Each number is 500 + 25 x the weight over the matrix's rms, rounded and kept within 0 to 999. Layers, rows and columns count from 0. Numbers have three digits each.

# up: layer 4 MLP up, 1024x192, rms 0.0677, rows 623-689, columns 128-191
# down: layer 4 MLP down (transposed), 1024x192, rms 0.0668, rows 623-689, columns 128-191
# gate: layer 4 MLP gate, 1024x192, rms 0.0659, rows 624-689, columns 128-191
up623:515471522530511502454526499500514479455495452459488516474479493464526495536563516520536470501571456502446540516501525481479489501565517502517495510494503488519477491513474534490499535492457484
down623:475487454486514477477547502506513498455542515519523476534519508515490514494502477467478514525520473460486527479521500492546470504472478487482480484481492491513528491447503502511475512469458497
gate624:503479465495512558496503501483511520497513471508518493495500498497449500486452498499495506530452511519486515475500516474495504490509483499510520478526493505490488471469496479498481537524528493
up624:529529524504529498478504560530497515504484489513510516544484474532477502504477553499491542487489494506454493508525518531523455538473500531500479466470487501500470527507517510507487501547516544
down624:467505514520474507494500464478496522460497485471479524513512531512479527479540509517517486474524476469486504520480489488500508516472481501535513496468509452472480501525485529497499538463441504
gate625:516508542492498514507549507467477467506532456527498546478506503506534478477460517518525533530515486490445492466436469507569579505488481484511473496504474469488501554492468482498493487499528550
up625:477518500517564471463434496448488433520488463527502483508519495509527483489538458489485460442509503486507505520534495512508525496480499529474512509479454525477495469504526502482470489534439463
down625:524495522525522443514488522460537502466450460493473464499437511488463532470495483489527514523507521539542493517492465478506496534475501514503480522499512505508515511481517512493474501482437518
gate626:525506519511531513505491497491534512472490472490494526524526488478526485495537513508476488471495496527470449486515513473493510505484475493492430524518506465468521514513465477548524479491492546
up626:518516533567514503459474534511531490512485468459479503526492475492501476476535496502477491520497496501485463488494495502522505492503489500515482539455474470517484463554471497525528450508478536
down626:506508479474506471495478498463463500446521480508462520486476481512527525465453481567509511480525481498526496511467469549500521492549549479499540483505488514498527476511535503465525544509463489
gate627:489513520537506527537528506519504499488517497525518487507519513488498531520500527499482469524514496499504473546470507431507524497509488512507515518491503472498518456482529499496435547495520505
up627:522505543515493498457513504495497521540505539498506482479510485525467484520503481471472527503478484463511526471528531535504514505481453514516564523492478513487523528516508502581525538520504503
down627:525509527554516524512484471528450492529532486540506502509487505534528528452503483523483457458471505517496469522465492488514489461494549524488516486472477526503474490490503512464489510457487512
gate628:490516514520466478493485525509476498499524523507541462504524499489511487501523504564494546508519485454530502494479514514511477491491523569432479503470544487509538518507491467535486494477487512
up628:519501470470490500466506509475497531482551529501490524513451501536436491456539466515494495470503520501485515515495497484486530453503504482492486489510462535466508507461506482477488498520502489
down628:483504488490453533491498466522545514480561497527506485516574451532520543517528484575488532491519485482516496499444551506482536507484495533547482483449523509500507527496520518506503487519492521
gate629:471523530559522521501504486509479486488505524505517511525583527497510521487502490461523501470520470518479514536482515464500484497533478482505518515492533515523550468472538499499529530482501460
up629:527485480478474520497498479539533523521503483500532495518497514508536521520566543496483519523500465499561514505462479451494487505490522493483535504539482461527492547516493535515505490469490498
down629:513508508468455556501538487471498466518479511491493470537510538480522502506471508487461512540445519511500487510516481525524535480498463536506513457515573489498490527512522508534460465505500516
gate630:525480487473444513466457472524509496487543480499485509447480476519512475480508511474518512502474462517447506511508463528505526470512478472474501475484513466501463481516489501463470506506488488
up630:462517495549494504557479512501468519491511471488490522473515481485489502512518516532492507461477512533495504505503481494500488486519501507506484472488503515522535505537523499492513508508513496
down630:494477515510493483478498487493497533504508494503497491490514519499498437519547506489525508542464476550497538505488511493494484543527500515459490474486515487498519537541494520532515494518466507
gate631:546551474496533472496448468520485499514486485458496510497514496488487484508524531499490495472525505508473528504526537516517469516513454513507488464524498501538533453523492450503492481523479477
up631:519554549501506457513469444541495496536507466482541466510480487470536480550527495533494487530518484448509493512496498505504482536524497522478516494489447497523543505503473480526478477525542523
down631:482489529476498518510501515461540466526484469489477526486481530501516486505502535477507482516495496535495493517478481489465480559510485514456505496522529519464462541486533476502488525468475521
gate632:481521560492475488508535564485498497500489505563517464484516478523489521543470474494504502519478472486515476538516536508499468497507573458503470497471495538484490528479498514468505506522493520
up632:486504470447513496512540485522506505495510493551513479486450532507478493521502494495508492527490492514501494532541528531468501452505529547518508509524494530517494500491496516517519489526488456
down632:508475517466520479489504515495491496517497500497536518454548475500510511523501488464481546534491501508509525485538521494516476467495489472518494509464506478523497512521505501484512458526553523
gate633:512506455481522541487509501538477506552520498495500511527525515484484517519510503463498510511516503522468488500506497498554540476456472504518514515473489453465500475527515461483485508520504535
up633:489494503470489489524497496440495500514469510492530500481507473527534493505470527543525482507515550505531490503484482496508461524513500455497482470506519501501501483487510521483472501484552489
down633:537494480464499520485524504532467463523539465522520533538489527474485483497530497495472481500523480526484498506514519513505528490463485515536509518482470481490466524478478458497484509528506520
gate634:522500493505545492502501508558531499526484531480484495473497553508478503531481513482515485544512496478494485571499503468497482519488477498498499468516509548519485501515528467514504533477508563
up634:517548500516493539499499449476498491497513482515462478486474479525465533483494501489469516493532526501501511490489471538490491492461510457519469476476485493440474558472507522502506489532505453
down634:489502453474525517502514530453469504478504484496494514512526510501515511517469534557478490497483533507463491499455520502473476448487514501532516542510478484495499485507485499475471495516471527
gate635:543482520498487489501480512504524537483523537493512520509474492522507509544511472492471499498494487474483512539556498492477517491501498521503464471535496450518490507502517498533474474543511518
up635:485517498508514487476509503533481505449508470477510549529443483472516542469513517482504502526534512509484502530510500510523506488507465509517498538529535510525475499508505507499481552437503465
down635:525452481457526523537489465491503539496468488467536501539465508556537520521495561504511496526488482533503477500507498515514534494425474449492466535482554481482488483504509481502510455496495497
gate636:493545516523498493524453479508485518476523470521515526523448466509453534527504536514453507481486496505484497462457474501528506421515464516519501502508446498481488487505493510481444528490498518
up636:487487490532458453499503543470491495516471487493465517545508530525503532497458502475485503554473514500480514530485489569504523499443562517478505465477502484487504500473500491485477504506544486
down636:506492480503473489561491479514500470476454531457495532504493498520474518496507498512502471502547453511515527489472496469469468537506557514528482485474544499517515484500520501533477497542549467
gate637:541566469474437469520494502493528532515503482475498505502508532504470507480482492535510485509542527450515488542473495529497487478483524486509506462506475456474514528504526478493461525490503499
up637:499505505506505524551530447506539493545500524520461530510564499518540467550480524475474517435485462460524476491503504518542464462494522540523483495467563506522488526457524504521530531468554536
down637:520513530508515495526520489520506458502507530482475507530462573461444543496493456497480491479503478506468512523491508520485525504542539495524504507513495482517502518535471510486489453492472501
gate638:453509509482500503486484527538513450491517521511500462512463528506485519527484496490526488520500517509543540539501491523486493508534501501503539496511495495523488487484459491503481500476474495
up638:484515470497511507487513522508490504464451502513478491459509460520462478450492533511500493514482541508497464507527477497527494514500459482481504550459487453493506487515463528580509517500507477
down638:515498511522507522483494451505484490483463511441498509512484538534502450525531486488478460499508486485525491467556523505461498525552490509482473477532479500473445476521497492504483541527492556
gate639:469504459483479487509512538511489545457491479481465468521449426559514566508539477478517483501497515522496479530474527496548519482504528455511538522503510491531499511539510490528481469492501443
up639:514465488497452515541502508474543497460506494483515481505482466553570546517477526491474484514490530507452491438485550565471528517468496468505507491485525525470434505490500511541496430476503491
down639:486538525499529498468487507517470508533482482503485530503512540481461459495521534481531476500491502479495523532470472450506433503486483524526489487508460473539529520538471492478494541520475541
gate640:501539521500482442530529431487495509565509544454478475478495492491503515531463511500492530537517516440516504504458466511468505419481525493546470450500469515534544504512536525518480521510516546
up640:494444504529524538484509475524484526467503474457488504519443462455458509473459522503533505533499521504490488500442492505535528486567484548527493440449505453497502531552470507458499448522493500
down640:503482479496531481454492533524484487495457439517520510501542458531555492517510527507494487511541524514488495495471487534466530512506473490515515491465510507532493492474498530537497497533450479
gate641:454490468514433538540495528507488492487494508458533483477504564478528501501490494512498468455520490534481477490536509501496464542480499496517479454432495515496505527498492553458495486486433466
up641:497506532502488498502499487498514472512442490493499458473492489495555473503511476518478506493452519483489533527534520513455494474504504548509474491456501516510518503466498542528499478449488506
down641:470474549511457502514494494507479491527477481480525514493518531489462482530517481527529447471484532494484484490501482467502513496526476512487525509508490494479469491495501515502480476457502468
gate642:502568515523475455463441466500536487498509463501490501504445516551486484507524485522472485498501495513519498487491484480472478504479511508480504517477508462501497515493483494504494465518518475
up642:510534454480479484496491525492531485502504498534450463469502514479484489525493542497473515508484546509574518460472479477510513557495463493517487491492532482518537546523485509482539496477517510
down642:505504451507513513490515481487503535473506507527547496513472513548497491454509524531462514479476510464455484510508518502491489496487503529531471477500495497526524516510511534444496509492461486
gate643:493544493522527475484500496499510472459485494529475541476472535527483454513435489452533504476492518529494535515477478505534478506519498495483500510475482538507494508527509473546461520479496509
up643:515479493483508469462479534526478534527517487484495503497481496494489507557475523512515506441514522500527526539481532464471512511489475490486471477513497500505528494491523523475480521506470486
down643:491511511511521499497563518454447464454497510529512535497499435471528480480482480535463542514525503478493528498467524514534552539529481504502505466474479500502533477484483489495504508525458522
gate644:471473459511476494491521495515515483513484500466527497458497513509494492453515469501556495524494501455511469513520508510532525523505503491471464491498509536487495490480451481532487469539481508
up644:491444510503483524483528530529497510512496506504486487475518486512500473495501479481485507474480553435511485466554496465517482489495457516508519502499496516498508522549509526520478487490521488
down644:542476501485489513506515529489503518503508454483514522483509478486514514458502484474495504483487529485478488502519471475522490489509536490495536513460516521444516523496546514504516491458481497
gate645:499508500527522455494506509546502510495500472560444489504504499535494497497509516490464454492507488483508493484477481514472515493496486517505476525526493493495515469502449481488523462474504465
up645:436474510495492480519523491502497456496500512467430452459483483498482522520502495488487517565526456474467502526479440492505483483521472424519536496517481484503508480544515513453537476467472504
down645:543497515499523466534504459539528493489509502549449482467505427467504514502477482482492465497511511461475457536514448477508483473504505445512513466514492479526479517503487475449512494463529509
gate646:498492554513475506531525536488487495501524521492512476497508492456512454445515537508512485477513481481498513511528519509485503505498478508509466516499477488515479482466505510528482475517536515
up646:473494558495535506524525520506489488559522492493494459483476455463471469485504512483508444479515497502500458475528510498473474460482481492535477494479477509529490500494508484521477507515493507
down646:516459511496519523514490501492517517521496540510486506511528476502510516519470533490545489505474541504447477514493488503510525485511464516462484513473530555522505528439571462500468517507466503
gate647:525533449462496512505491482501522503505510486538537521538475531497461528538505531473534491527538502517525515511467497532495421468500470522521493507508511492472493491522473520530479496496485504
up647:489487491514503490484505560549517515486492531498536519467514472487448503491536493524541504532513554531485510485477508504520541515517486450494478530484515501550527525452495507487477542485508505
down647:546502482510512496497519469480520501467495502506551492507471502485498515513514497544510554489543488479522528474421512484467534512551468491493460465465498527508467482506505462509492516508496489
gate648:490477485472524523505476499476490496467509528437535512483472476490474477492537481514504493466517477480510506498490525501520482469488532534523482496511475456514479534465483549465541485529502524
up648:477493508469490484520491495548483513494491522447512485485492493470510485510519495464510521472468507487465506476473505474454501509488505508487492511519451504489494549479486466537480495538485508
down648:498513536503490524474485533478518485488523538483518496432546481517475491512491481446538450524520496492467508457494502486541467492483491462504505491553503453477466493527521475490492495499499507
gate649:510520454542470493481527499508489490470474495530535548509470499458499497472470482520474540470525503486502519512512456526478478492522500497461520479496466445536527492517438520484491464520481478
up649:513514521501494483515486455488495510490500494483501482522522523505500473475521506477483501509484460536534486530492477496454510551480509518530526517519547476494532492463482515536507520502529526
down649:525530550462490475521519480501494481516502516549501492505447484525503489521492480509522462508515506550487501530495555523529514518525513505485484465550508503478536507496503500500506503490516534
gate650:490513500517516490468476483515495530477504476477501489465547491477474498443515498479519519509520522513505516499507518519451483478517503504515450513540506514526466533520498441474496523515486508
up650:503513507528485495432466521511514492546492515465496499514499483511446487474472489509508494511458466483540505492456516538517487524474540499460510524500464447500514512511507525528554470488451519
down650:535461527504506525476503500481529507516480508495467511518470494495540521499434489503522522502439486520472481501518473561473521494498512520468546507517509547525511513479514500492519503487543490
gate651:521471477503495460536485523547493500544474522541496501515512512502505551510482510486512520488471506473486463507511531457488500527528512511525508520454491498508510499522486479488504504526462497
up651:512529468503506519492500543509512502492519507494495473469484492499521503508539497499527470473495511457509507475478457484471522548498498531483507475472522509511506490496476483507512540488458484
down651:506442483491484482499535513462500512475461515526534531503536530497527485526483562504502564505543512485517490496501476519467537450494503532461507527526470479484520479494504481483486532529514498
gate652:513462523497503501527468486471500498438481540505489487487502503492454471498527503477475475465473517448526477460548510468514496488477542478465497479496506512537533466494488517496459487530479468
up652:474499501504492528494527504514490534518511495504517494503514491534514505525488494506492508533546511516470533506477498509477513493521485527542506518499490469476505505518523478526528518501537475
down652:511431507459539470524519504484514510455455500475558503507507505485449475551531519475538495501496554499522502501575507500504510491498522497464511517485497494524524496471521484505513528485456501
gate653:525519503460511501539527477532532482462463528463552533508457491470574471538559445467469496504472562516481470534521476526499486479525506527534525498519498490499500516519523468483575489474486498
up653:484502521467483513549536524499491438492468486538519512534503494503543503545504511432481492481502513483467481466525542531495479513532478484513497471525477492500522480461494524501519515535496503
down653:427490495458505505541488507459485517489464513503494526498476509532524507514463443507477490491497493529444484545497555483521454525505517493509602474556555486504538524511522495442535480500496520
gate654:546495540507470478537496490542497519498490498495510510499519474511467469487474508524502489526549496492499532485536468507495520502491502465472463461504476506481543518501506494471511497529526517
up654:509502499513497536488450513475485499521497509448495498523514516562481478523522496558523484517485542499519495526499514544523480543503518471462502495494498543543497491518508437518494483459470512
down654:500531529512539508484513470481453442475496476488491503488494535516441478480495499488496484483525485502486504467528534476512472530532520501485501483489485539509468483542488512492510456503534490
gate655:516476487544496508500515488473532508532508497490524496541515548533483540472504477531517485504496513490490476545540501466515486483526503509520494487495460494455473523490498499492472456478521507
up655:484518555449464448523482487509517517502522481497499551463506472476507493485463524485550493513515491528495524479487499539537486487515520512481509451514486522500462517486521499528541491513481500
down655:465514521497524497490452528515492496459486489469499477500514459534499513504489514497521482518488522487526531540508520472478474527461512499514508535530488509495540495516513491486501527522504492
gate656:503496489506497507522510485477477479491513514531497511487503474501494479485498475442518523522487559494496495502454511489542530443532484474474498530460502460547508510497492497488465542508488544
up656:514503493511516498482485436557523498501544557505526527533508515463527527500520516524524524487522494473499489526472494495532519511535482489529462478497473517542510507545478473510493471480497530
down656:507477523550499503483509492535492547519537484530487488490469514478534540452501517508499506541567492460473485503508535501542462473498501546512487486479514489456535531522538506514505509476488567
gate657:484481531469452482486480492513479458511494513484531475496507476514535539521527486454504536465497543502483513491489550481486486480504465473560507541531487493482476486516525486494504528497521480
up657:480512521470503493468533513510501472473487504509448505480493505510548491510467458463494461529495484560536497466507523513468542467496523474495487473507511487484523531505486497469529489529498514
down657:518520523468514492500515509483487490527515511508504497481488478505490468480478498436508536508500532533507503485512572473468535471534498525477475520494456477532470518536501479508535555547523478
gate658:479483482416549463491520480502489543496479496482471506497488461513482546478472489511467491498513560486477480462525508566464472495483457470506503517510520494453516527558485465510485507472519515
up658:507526513591474528512482522517486452507522516511540491507503551490499455525511507458539493504488480528525520528485466420520521498520528520499506504495471516551495489475508495496502489503462486
down658:492498504476502524487501498517494513480498500475477513501509500489475525477513493508475485477506503531510496484529508508494490509473482478486525495522518481491492504502483509502513496509504491
gate659:501526485497524464502487497495501505473512491520477471465510501463459509476500547498462495478548500492546498496513512503466496444440486484493509468529505519536561483455488514516486501541515513
up659:482507548506477495461489472475526512536492520454489500513459485483563519512487475468471535499486470529481479487497481522495473498509547500500519480489495501511443512495525471518514494458542495
down659:523541512551517489484484526496482507502516532500472473450465512543502531498512461507497533535560465460509505512424467517499495488487498471470482478493481496481471455508493511517494536492502483
gate660:487546486521552477495484520511502536521484479457530518473467488477523489515488500475517493532554521497472532492555498466547488453493525547504462525509557525518495468515500493489456523530498476
up660:497522485524520520520507508531461542534485495529492490486492485449535507496504524493511459478506505534524494505469516484463480471515501485544497545521500475514508495507507485485540509511523540
down660:484488491491488500536518531507515512495423482508517484475535462506501490550463518503459460507523497509499552508547506486502501511512507496555506495477517528484543478488477498502479473495485498
gate661:484540505527476545484532500493511522485527543479455459484493547469488481519497523474493469491510479492499542499513513556515464489483500478501485524501503538534458485506515475449529524497505459
up661:491539524567508493510492454509512511549501533497493505473496534490523464491490533517537490496500490512503492491465505557540479481518507516485491503505502504532463515516498503548489502488499512
down661:534485487514489520448494508486456490481500513478505491530522475508550509514526475473468532495481496536495509486526475466468539531476468507507543484524511507508506526485477507549472488515548481
gate662:498498550496459495481469466485508506556553489513491476530485529525475470519482518499505464526476485534519523466494456489456515496460506518484480506489502490476495480536533485543479469520479522
up662:509525521477522499517487545450510516487501489491473532481472523482510488509514462488557516511551503517530495477552497538497454482453490518536544498481530470490520505537517537526504539513505528
down662:488508501510517478517487519501502500470484519504568462531518504458529545464503531497534548531467528475464449469479516509508456542539490493549469498502502531532506509502472469483514469482486488
gate663:545470496477473484514520460501516521526465488534508522504510520555478515505494545472491482549493472483529510538500484490492490538534515515509547501503461509517500490507516511543507465501498476
up663:499473480565488484497540567514496494468505515537483468498487514498525528496477500474454485514529503493517509469488505520454490509477478537513536496474500488479552523484523525471484510510479507
down663:515512514495463495487446484489510515503464493516529474481493557516495463464522480463436502512468502494519491523484533485483483477494484536504500514496460508484514490523523501489473493511516478
gate664:487497496435503500500493448483527493501528510518460519495524522524480513485510513481496531465532449473495522494498461472494502472493514535499528517482528477468508518500498499523540528490533461
up664:488510527518529582495513522478497485471544465500473484443513500526472493519490495487494526474490510469475514504488469495490522529531471460533509509519540550514496499501540474501518513465519486
down664:482485507486465484493490538514531536466481486519463518435512502486496499458539524496483565544486482479527497483453480457525484466488522489503483431485500510500513521490534512497519499453482522
gate665:479461502484530543511479521501460516489469513538452473483485516487503512504476490466488469439541490527492511491524465494510481475473502493509452443500550526552479533538473499496500539463453509
up665:480526516505493472467505555475548491479533499500518534493520529515502532481496482496505511509508492517476522510508465507505478515481513474484495471467512488472484509514529489513494529481468523
down665:492481528481513511488470470542536502509544449513512519533537496514534453526464522480504479521490475479485547482480504550477488498499495525544518500495474523445510514494509501496444512469529478
gate666:486471486455533481530541486472454466465503496543468486506510459496514468485453487507501519498520438475456494489487478538513488511494464493486496509493469536526463541479483461542506517473507491
up666:542519477504510510505489496539545514515492506505513531500502555492476516536451537498467499522474537548504504466476523500483525541504548502465490496502525480471520485476508485483461504488481463
down666:543505535465536497483466499552516483496495504470485488460514492472508490466491493518559507477539484518472538478530508530495488500531524510463506520523499514531494524508479526447512527463505489
gate667:540485485513517452503506513504478499516497479565513517534422504519498517479542533502514451501487521497478524475529520489544511501503505538457506525519502527515509495502512537497493501483506509
up667:477538460485522508531503492521484503463486486496502487503491470509473514511518503544492488536508487469480493483497487433534509559530498473515528459509444474510511493510495517488526460508519499
down667:503494517486465488467528506508538495523505522460503476509504476498517494496456489519496554470527515509529501486509488542482508498451455499519482507485498505469483499508508496505510497505498470
gate668:464517496488538478509529496483476492496530489506528556537481485500477528530481465494521462551522504454483468507523535496503484471461484479455487511521503510499501494518491456484486486543517488
up668:495532471465472457487504512508527493508507492514532529508489481445542501502550487544500516489499522538555533508430463549505491505506452538496485514522449430471495451529483537484498510482506493
down668:485499526465512517517515489480502531487541560492527546525491533475447526472475500495531506536538476468480511468496491486496486534461487469466485533514532522516488506474515476454460501528506494
gate669:493473493503544510461500529531515444516511497515536469453511502510544497547519504528513483505474496539538520536520499464514499528516505503481481491487506509529506516523502487514472509443518483
up669:515505494504510523459519497510522530522502510492481485487497516574498523492491503468445501557466516473474537479490507530499508501483530513471506529482482531473473509500514496480540486534517482
down669:509508455531484508516533472480470491501487482512497528531524512518477491510509501501432484480487482506492466519488537494499498487442519482493539530537487530467496520495488526458518503537481504
gate670:445486502510507460514515464477486512512490501518506482522495531509469530511537544517500556494503520550499466504543465504494505515512490525489508505482470495498479497520507508514499499482512518
up670:532511510508495511518506497454483468530511496494478510472508505481505522509484482492532462483488497504484495515517546517501515503489495525478488459490499498488475487501522503468523490460511488
down670:487510506530499531494469506533474507526515476522503519514488520511495481512499523533488483547490501457495455525464491489513478515488486507524536524487523489485521517491499507527493544470449521
gate671:473408529524466507520541512476508496507499497518513506472537451485486470500476543503508495510484479512472496548469502497534477539448512493461524490522511472498497488543505511512506470476520475
up671:503507466463530495477486480499466490542522536481492440475521547529500476491567489488465491473499463457524523548501493473470525483514490475511510517530486532517509501505477472466480524503467518
down671:456460484510511499559483474497529472490511480458534452493488508537513524506529480504531495504462500494496485490527447476500507456470492462505520503510524436503495467549494536542532445486485512
gate672:539449450501507504489487502500444516502510511526469501508507476506526504532480493532547477527484470474485475510478478506498508486494468484492500456502488484496527449472507499528530436499482534
up672:516443529506547440493517552475499489460491461480440527488524453499519492519464491474476486492521573540512486490567512448460498522508507463482496493508546493499482525490491517516485483530447463
down672:517481515495517488478500471508493569465494505477491526540485537512496464540498502524511508514510488492498493555494483504536504530520500551512488486435467494451476473509515473509461524509532504
gate673:493514505527468520503506502497514527507491458475483475479498502488529486523506525492518509483505451474562497468546496536512478468513514551489434514506499522535525499503494535524460522455514521
up673:482542523485472523498513464508520493503497517491478520480458521508541481493478503505524459545486495508477544506459478475483501449499500500541501513523460550507464483508489438498567467498475484
down673:533502509504497522488480481503511490482495467483500514510477524491525473497536464464515489465487462486528470484520514508459485488481456509493463488471524550489498487533466500511491514520519508
gate674:470510451520452542481520554512506532470534501499475536479480530528464506501501502532508471495485500528500518502485546550494491490444502493513494493495504526482470551506533473464523455450467487
up674:474523531490472493507492458520482482474483547476510512485512500481515498484501488489492522536543511491500492469488496488505524516547505507485541544508463510496517498492522481525535527527529499
down674:495546521513518499504529444493425503507500504533480496537515513465488487464524436488497479514490491465487523467498552514487538539569463470511525515463441463537474491469500529495531504525487477
gate675:531489552494521509505511534517493480488504456479541528480537454534461490457480531527503489491514475496489492493476543516495536516479523444477518483509466522495478480502486470491508487475477497
up675:541515551457506534510489505491486468524467531511502482508500518481524481483513522507492531458510514510474512498490507506476454484465476549495459460503495501506477507486479480440505491514492527
down675:512467517499446475511534494480487498528489464472510508475483522465506531480540511499517479503547528556512499455484523516477493491513467515525495456469505515528438485541505533505489491503506534
gate676:524485496556517514524479509519532496515490473520442537494543469525518515494536501561536540534477505460489487491485506482498544489506461471493472470518507494512484519506494465470537524466519536
up676:507528500472506479466518481489512528515521475454550505505523497464505506483505491530462501450490448453528479493426501502530485497512468485499497471542547455538523530464505510510532472489496506
down676:531524519541506498487541472489500473497524535507594527526519536514491521449547502493503458476496475522475483489478450481498472500474524472471476446505496538548497490450493494549455509517512511
gate677:530506506536475528561498499489496528527500539498467516462516493517505536496492562502502494463521443483524491508486518518486483480497495522522502554511493540540486501544458531495515475479508481
up677:532473522515500508492469503559496508500527490467512497517499514476510519470464516462513505506536481481495487437487557482485507480538461542579536497449437498543514551548493484526507518449492497
down677:515519476496511472498486475520518496495529517521528491507450483481514499497506512520509466504471563542442575516520474453496509502492479496487460509508479537534550524457547510510501468467493519
gate678:542492504511537535525523471508510493474517477487482497502482530520485493497473493496500494509506492477498503525524473476500501536530529488512524525470495513503526554489505455479508525502473473
up678:440489479515455512497512499525528479460520509457486531502491508513483493502468509489505475500512551506467531531529546477523477516505501506493522492468460513477466504461482473535470546476510483
down678:501471492524515534510534468494453508472527501517529529503474496578503487495459510479554472444524545543486541512519436473555509461487492490498514506537500499474499501528489524480471516494518503
gate679:485447476560512546509479488519527527489518479553488459530475508434440514517516497494530526540464471488510514489489508469528513514515522500485482521535497464472483526494507535483478487462554585
up679:479533492459480517472520481510471538525506509553483468515538465530497476540458507509421537489516499513476511465515458485535522480530473494498461488492504501505515521515554488497500524552535526
down679:546472500522515524497460504471478519495476540495504512490524565481467521464493481511510474493466474433491500500445475518456466497512529502508494515516474506473490454477482513483485479488493501
gate680:534456484480455508465495479488512452480513453498536469513534452534531420524459538481552494496466571488497489499489475546503553535452495451509508511529469502521522445509488492549519530483501508
up680:505520531503466502511515484451437482526519479544503534466507530516551465424407488447541549536500479492433468470481466532506534547530434474498457517495465474491467527490467452507528481468530508
down680:491541524491520526511533503506508535510467491477534505475505530521494455509513468528492489470539516542495512516489475428480541476483497467522503526494496518529512478442513525491493493482472504
gate681:538471512503514504541507497493496492499528545543526501522519513434489549517465524509512473509500522483449479521529520520493528526505469493480489487519525477538485454471514565494468518457482508
up681:501509537500503495508470520538473519519471524493473510495452512519470544521504535544499526460477506468505503513541532519552502450540510518512472514475515506514572464498531524483455531481560494
down681:487513514544472473524488500498517532483515471464504517536533454467523480510537484481501505499498491457506470529482515468532485477510491498495494516489473484464488473557528492517472509479444528
gate682:469515522479487525480511472472529467489497538490520541448496485514484562525505483500499499480554493477467486482498494510484492488517510489505486482494508484488546506465497471513498494477512492
up682:505516499512491531512521518524527494503496509508502506484477529497533505455507485485514532519483523488514507500518485522485445495537463548498513510503513526508510511479523479500513539511532504
down682:532500517497508498506516531465496468486454552532517524508548500526515483540496515484513530539506477478526547482473513484512499489500517521454476509504494487468508483509484491532467478529493471
gate683:488474460533493527526501478477452464445490543508548508477467529498582457527474499509463528471466508521456535488512476512527493484442457512516459500514499497509523499488448481544552525490495520
up683:483445498497533515512490465496531499518465507510533463517458465505484568515538437534493448508470519454540474530480500450479501530525509540520537504536542493474531472520464511507528529472491503
down683:504528449516481522476493493489528485539521538512509471486506514511496517508484507512499503500504499433495574493508486508567520514534539493574541490503486503462504488475504481516468510502524524
gate684:441476501534486474523469499473533530463526501482526476490503496539493488483501492483478492488477504515495511477495507533521496501455486515468505494487482492521477503482501502498459509497496507
up684:472466550486489547518506514521527494503446473486492455523521443508508515494515494514517482469508558489516517510504486509509484462503500446480451500472516537500506474527510472460517478469494519
down684:480490478480486471494484443510502546542514512460482523471456471472524461459485497557480515530496454497530518525548494513433523519504516490507496489478494524537527484512512488465517516480514476
gate685:462492488502463494469537509509466535498493473518556521491569485548540505470482462510513470527520526473446505489508486536500494465511514509495505573487491495478520461481490498580549418516496511
up685:496482533504482462519506511584482487516522455563502493497509471507493542502536495457481510477481480479516504504437563492486519536508481503482511520454517523491559509452442471534537502507518479
down685:524524460522470520487499503474457489532489509523524490485525519504550453502514476512483506542484491475495551494437503525512534475531538539521512452504546521509516491539488474501486485514510503
gate686:517495445521478516528490530467536488515512494515523524516542532455487500493513486491497501507452483494496488461498496530496475486520516520475524467490495460476502498444513479522507436490544501
up686:493509517522520514505516419508557498480460507494549478529543543448499474553520537472479485538490530491515507500523508500514476443474508487522480496486498451510487504470526532487482461488512540
down686:533518515536484490470465526493468504508459486527507459474507500513534517507486512494528498498521445518475497454490498530478540531550534537519586462504510468528526520498483523476514480504487466
gate687:526517499485495546491500518500478498511539504478521521506504516477476490503495495491487514507517512503513496566492500498487483520499519479480474501456455489509500487492519509488481513519512515
up687:511500526481437526514462522485525492511467514513475474485447513547500499511526462543492465483473485462507521495520536513485525474557519466485513475513513525479506485479488511488482503505521484
down687:518517498496498508529504498477538512491522507530501514556513514466482535520520486519496490524520519483460472518483510490491494468473542505532512516525527512469483481487473506515505501510536483
gate688:553488468542482529536499527508448474505445473503520500524482485514468500472485506489537504484516531493512538510457494488460514523442504500537518449545494504476529513499476548501507502524545464
up688:484496491482492518528514498490534480515521512506539509502497504505586515523540488454481519535489485514494507529500503506514512531491471505493548498470464441469453524501496479493499458488461495
down688:516497485476494458510509495509508505489498476539520456496474520493483514501485489490507507505517498499463510496541477503509483486499497515521509483506523498453520511492514483441508506464501525
gate689:501446505513537513509513485519497523487468481429519577495464525500504481547523498514541475492508570483456471502523513502536562459487497495480458516502492444473549464528465502465451533482446504
up689:517526546430492508473504450536446520472486515557437503539485500488513525570474482489530429504521486452512518487484503486542506478487551501537511520478518512451506511517471496493497499470564513
down689:456477513503508550464485540500475438486433463485469514523461496549512505548491496553457469497507511526469476542526512485479532454511468509501455506494490496500471509485464548489479514534472480